Each number is 500 + 40 x the weight over the matrix's rms, rounded and kept within 0 to 999. Layers, rows and columns count from 0. Numbers have three digits each.

# layer 3 MLP down, 128x512, rms 0.0589, rows 51-127, columns 384-447
518442499486421442508562519553527532450442396506500509558478465521378502556469441484517513611403510559462551526439474491512466522469536476480453521420465455462532505490560479491437505555498527
528537505547569532484558466585488551513482428436473441501547446510479408533564456515528527480480501566516555499506464509528441458526476505493499512472548530471471500476566441531546491539467537
493478467441549528502535472478519432521511477477487517593488523552421563478543548530475510539523510481496508449507484575500466532535472473507499548413556447556530429504497494443558524499505536
471471567522467442537514533532520416458510480532412544488523476436580517589525556424451497446443461500458457513403538501473563490489512509528533520512466451561474562564508491529499537493389533
505485570409493499502468591561507521560457491508542509475521566561499510477574479391532606548556519491501478494555543471534450442462521501514535434459486490456450493519418553480522506538509483
436494440504509487586522437459595596451448505567462532509572512446482466453489452552471448480447528453515559615490473456550488529489460538484531524476521449515536564478494552537455515407526510
449500433476465515537542519460462517521549436437497539479438545483527478598508484532506538501493512502509522485509493523550480485499475507437461457463570521500500513517471451470496469467499548
519471562553477520500508538537451548495499408428458498510513505570540530544480527464524509431490473459527476499503521522523518584466449432522447491524539500503469413479473494525558452565493527
522428554460499529531510506501543454590502451465508480469506469568450498524502514478455513504501556507500517509537456434535568479506530451552486528488483562421564479473485560563575486527422516
547488447548536444569499502546513477519507545429486446457454497468480450447451504508424519583499510524539493528521458387484539464510509560378472442469513520517495475489496503506502533497505537
458525516528596528459518548487490571496489455452504496528429471579488508599523480477478545442433512507493477468506556411485518554441500522442495494447435449415402565590516514486442460528514539
530526513435542486459458518480531537557482558479504510535488473535522502502492458483504521448510534490447459452506537528509476608517432453480507502560555524525503512494485502533495546557466505
492546519577553579459580519495460562555537598500462492541468503493453558527544543440487466493427465540527569528520522456525596468539514426490500482499548454432503477451494504474550439593523522
469539487503528505505500504414456481544457498473515470458458567458475544468471467515522479494519479501451590506514453484525501527576497458472517473528566456530469489563470503512508443478477546
602471428445549518485501549527482503438510479478505417495546464441556522445484471467437479451482552502501587479502460583485502430533496468520473436447525477447425481523490460483492522453515514
605470507427535482463536466506527460551462527518566448550476527487495527468525558564478501443437489537469515512484469589548460523507571542571475425492596488490477500492542514499492517534440464
448549421527466461462431570471465479464463531431519483501517529556529524468432449465521528534483477476467431468550417467504449469524474491451522500432551528534509471529432471512437540503552421
505506520463475472535527524522453482508479455450488551473500477516507483491494485489492586510486507494499485503494542425461472466515480537503508512518529473501506555523603485541505473511486528
445466571492505553424533488472527510519543510544484563553529527451542517517518474508495488489422513484462549564518511504528464441508477536509541536476513514481520425512533478510525505550513500
464468465551460491438496536523481462501522547497504466506452454519536418478479469511533491482473517506463501526470482486535484431455471516469542467499500483520538533557536444500487504511478512
508478472467438468446542473584503458475527498477572488558508535501523498429510519401492478514522511537441590498551467500492499524496535474441461537506501510507570489525554473562486454506447546
373567502476505497517480484505464420538550484537540470573493509554475475483458507439466507522459545547489498555553469471505465524491485520476505548570590557523508484517555530456466526536518507
489491448530531468491468430501470571528488463513534538471502497484529496433489503468524479530581472543516478558580498533510564501526516553547511501513501476506476457513491468526545562549524425
468561494530485507419439492495477515490494483499569490530495601548484387456464457515577483533481626434558428526566471557516478481476414508515427580463532486595548513501413460543523545490541513
496560515554545456443573542531527518546498580445499440513535532457444486537589514549595503590498488489508524497493526589504573509505459478524534519566520513520539488571544462480447447527496471
461460514605526489561519555516440511489559521458523483490493498559476468497559533527537453468442508481447456566486569498476575517541566489489536485500508563525565503474528481479504534504529517
463471541525531520451541515498460503489458465447504534448489481489528484509480478490568542561493530505461450470500559489476534468402525477517500495480503559499465577480545536509453525439507568
496418500539529521511587404532426499536525504544469475496488457528454485485518492516540526488570484472510511504474469505514497493550525493438503504498462504517569502474591565525469509501529526
524440429521495511483582499551536508508501409515541544423527515504496573497515515426458531473488495520481464460487520576557525494501541530412441464428494543501432554483463554491486444508536515
483480567477504563535559538519527432426492466536517538544560517557479518476450574527470412529532496485457517409477526470466456500515544465469467469509522521557511527510517439542525544487477512
492424517449519415485401467517475470508501476591454577463441495467501478470552560545467538551614449501492407556554395533435514488598550468458392543460595411546455449483476441474486539486465492
493507539559509470503506524521524422497473454478461584504516483463521484517539495483552523415530500514483513493462504496543491505454479487426494450512447546428502472505458511558553511510477501
472479517578522540510487522477503503588496511468478513539514508502485490487499469481485495581483515464492531460468497515489546514517514515440476524503562449444494547483532452549550454543502527
449498506475552558489523519448501529437441434509497513544534447482501450462484504492494465498436411505522580514520468476485532448456478516540475513466534496514514438467401494473506467492512485
449447388432461481498466507455449469535515539473566499513480536452456537507523540494538518425505422543520520488491530506532565537457487535553520487528486562549599445411534508487426456539529476
498499507494514563522496487455585464486487516503551555499480406491492556470504507443513469540514570513544556539527500537541509488484519500465497521503550521503464497539463497532513466527477461
425520511503543523520438488504510501481447451487487496438497592413556498491538528450495504476472557430549494544558495502426467520524503567436477470476472504453441511527599485551495470410441464
526444504483501506534402466478501443495452485546558554539536515535509549516485496501437489492542499554528538496457488480551459506579517476524468482591515493524481491527513494497571541438507472
561512562538506503532441523534494554578507458438503503488489462534577468454430450479454521481554459559449502495450448483444499522471473503413495494460569544480485473585498474565551483422542460
536468490517528554444454477527470499427493482548503502497490419541497517505440520586495501490521446446465453514515505411576529476444473501443516469527407518506478474518462475510499533412455544
527460520561463449492462435516496524550541536495425487539421489467447452496534477501523555454396541462430550528477442587470438565498563482420531572467514481446468468470544535470537583465541546
479506484437471504422498559519546468481507509509487516466514499520592470524583471522416458498413535483478524493558584468485528541485517569525492545540490536519546499494465532494452434477504582
533538467564478539544462481551490467482467553524560453487516540417474531482515488498550443484483455438483498468509454536513510501526412501512502502491529477488472452524507515461478441472465487
511467554470509521501530522462427474564523521451546553528542486546529465501450544511441531533471528532468504549437502525484572467529512465451459551540438480511534531471541571473532482533459410
506537549523489568477507575530509500471542577408508453514480577506484571539492570561442512470488513486480498516576462503493462519481513491512510539527517508518440535487458462583466463513467556
531440473473500503469475533485504504518516479518467498532512473398516481514521429504522514534481505507516483429420472444452399478590480502449484509433543486549500582422503453473516471545479496
558490481538471442504486489435511458495491499545509460512432558545490531540542478537551475422408523488521496524500436528533529540539495589569465480508567514484522535565439434532547516540443517
539477501526472487462550454525491489471526536490570474455556522540529499474534457528476486501542522480539567509489480560511499496419432535524480505522463416467539621455466526566537472506503414
417486469470517536530526522547512476528542500512440432566493457487512478466551523465461496549565509550521491536534426533514546491524477430565535509466580522535597465499476467530554551561478501
476439482470537480569519486584470536534479489507530582516447511531508460470540542494421532489594532467453539503560427534507495483531554521436488527497484503490538528496542482527493445461531552
575506519525545525527484407466589565513560516488511498487486527476537487516492410439448485495463485498539594478516510448495537455515448500527475503546456545543496473456521532430513580505501474
512543591470465492536539502513556508434437510495500499488549445485566509537567460461536495443498504533493453465575476424468555517505521509414568551511555437587500502465502480518480564503492440
477433483431531487548491507551508447523502469529464438511466477489534471523445491504511440563434406424480575451497437539553493482486501552504432505483510536441415537541507458481458440485485540
542512471536567488458534514573528537441518535462462465512467467494499565505536520555421457490530477531498557478473486436491549497468483566565550487504492518453540525464558477469440463594479462
584563489514577479508495498479607516531487503551533501530487425481533412494468494561464499492506470558477481540560475556541552483556430526480552460496566480496578515531467469464483543486491425
479458521540507558475542534474505489562472491497502536442497494515405472527512517485559544560512463447481470503453529527545467516486456513557517473532538518531544536498492481455488543509404474
455437459495457518478551483448482541499532535544464502497508450514489518482522526440523494510451512479495506449491516513533548575483495528576522541497496532426480565463500505500497497535522550
502511521549513538449509511418559530554414509431448568546479450482532532497459538457462514407490514524474497488479533545475513458514519478504454532508606449494509490469496541438514403492459479
482526536469472489479458453492456532535503488588459524507548429494446465470490534505599506515537506475438457512559469479530482396497541519573462468530338527520496566481461569532544519587469498
498465509535512511468472526536516534565442402474585495518464452597556459520496521492519429509490549469509426506476496448519429471467466523489485508471458507509446542575490468522448522413464539
429549466470466515461408477498494535503527527508516452503451577464477538513497430528486500530489494519523442496485438407497443439576500451452519494519479576479429447531480542474493497498449501
540482500453510466540559518521452446561482524544522515484467580452492480462436523528412502577487532461489548511564497475495434507451446553484533546504511506455544456527458414496570457428460501
513514447590505477494502474520512500563466525533474591480523438505467437482446463509468452501494550509556575447461541573465435458439577451455475513468546521467525577457487539574501447473558488
550550480447438488430546541487505547474536483500556457506516480533469559543540554474501508457444519475498562476526481449492492565468469533464483449525566462422495486536519515467552430498375444
484427479503566520549521526479502542569471494498584465477549467453506464496436479478489443502469541449473434505468546496531475557473584463512502555484528448437504513494507534493525491491495451
502508547532488488487488521453465554423574463465456446505481537542458434591465434523470427452483533485467471531534506451472580452476521522529493490432474531475443555509491520497464509519450513
551510487489490487428501496549499474514519534567481533528597517532528507473495473554488536517487554491572551534527568538601462537446490485492508559460479560536526586589512518488490564483566550
497511537500489495496467494519479515466488454562531467499454527476481485551515515513490487554500484563515472455502498521511530517477602466523428452520502493457475570435452478491476555466496475
463541537513541461515436525550459491511528537591507469542516557530496477502510506548547453519463452491507517568517453446525568455508517560503502546469536454512597506543583504426453433493517489
582498539520439508522538478493507471484493512572494482502579530536532514529500447510461502546546473584482558497394476541507524555499540493465473477447511542516522481491521576503599426520490488
492595581532580524486465491549481567485475561551528507530514493472539481550505456558505443467536505562504468519469508536519457485496556464450555492468457569549434512556450538450500544476462520
448474502414488586559459509511558560515552483522532513444455510551454511506568538467476481447479507516468478494477512537444549499529512415483425546444485480504559508558499513456507556568539513
475540436511560548522510446478578504422507529479484503478510475509514483461509506533493454558506455477469523488434588503485497520527510441535487514536529488552485470540538533510471503448487513
533550517497546545529447544539482595535463443543507461574544488470524498538478527460537449534529485459499481441554467536497547451530581537522452491468540559511549574530555451530525509503515455
469476518479548526519544441465524498472479553451563501531623442596458533515426491456523494453511465476471464521430474458500550518516448580505487484492418454466413535560504514490514472469456441
442478518478427576484519481507479487503505472508455471463566498501517446474549514550534481520601507519479567568468542459513554494504448484490469451527486528493507568494510546466459480559445451
476456563500559578504520456467477453406531547521489470458549478479520477449529466511464475512491445454510480538454516476516426465528471515467579499537439479521482459529531546526496533520443435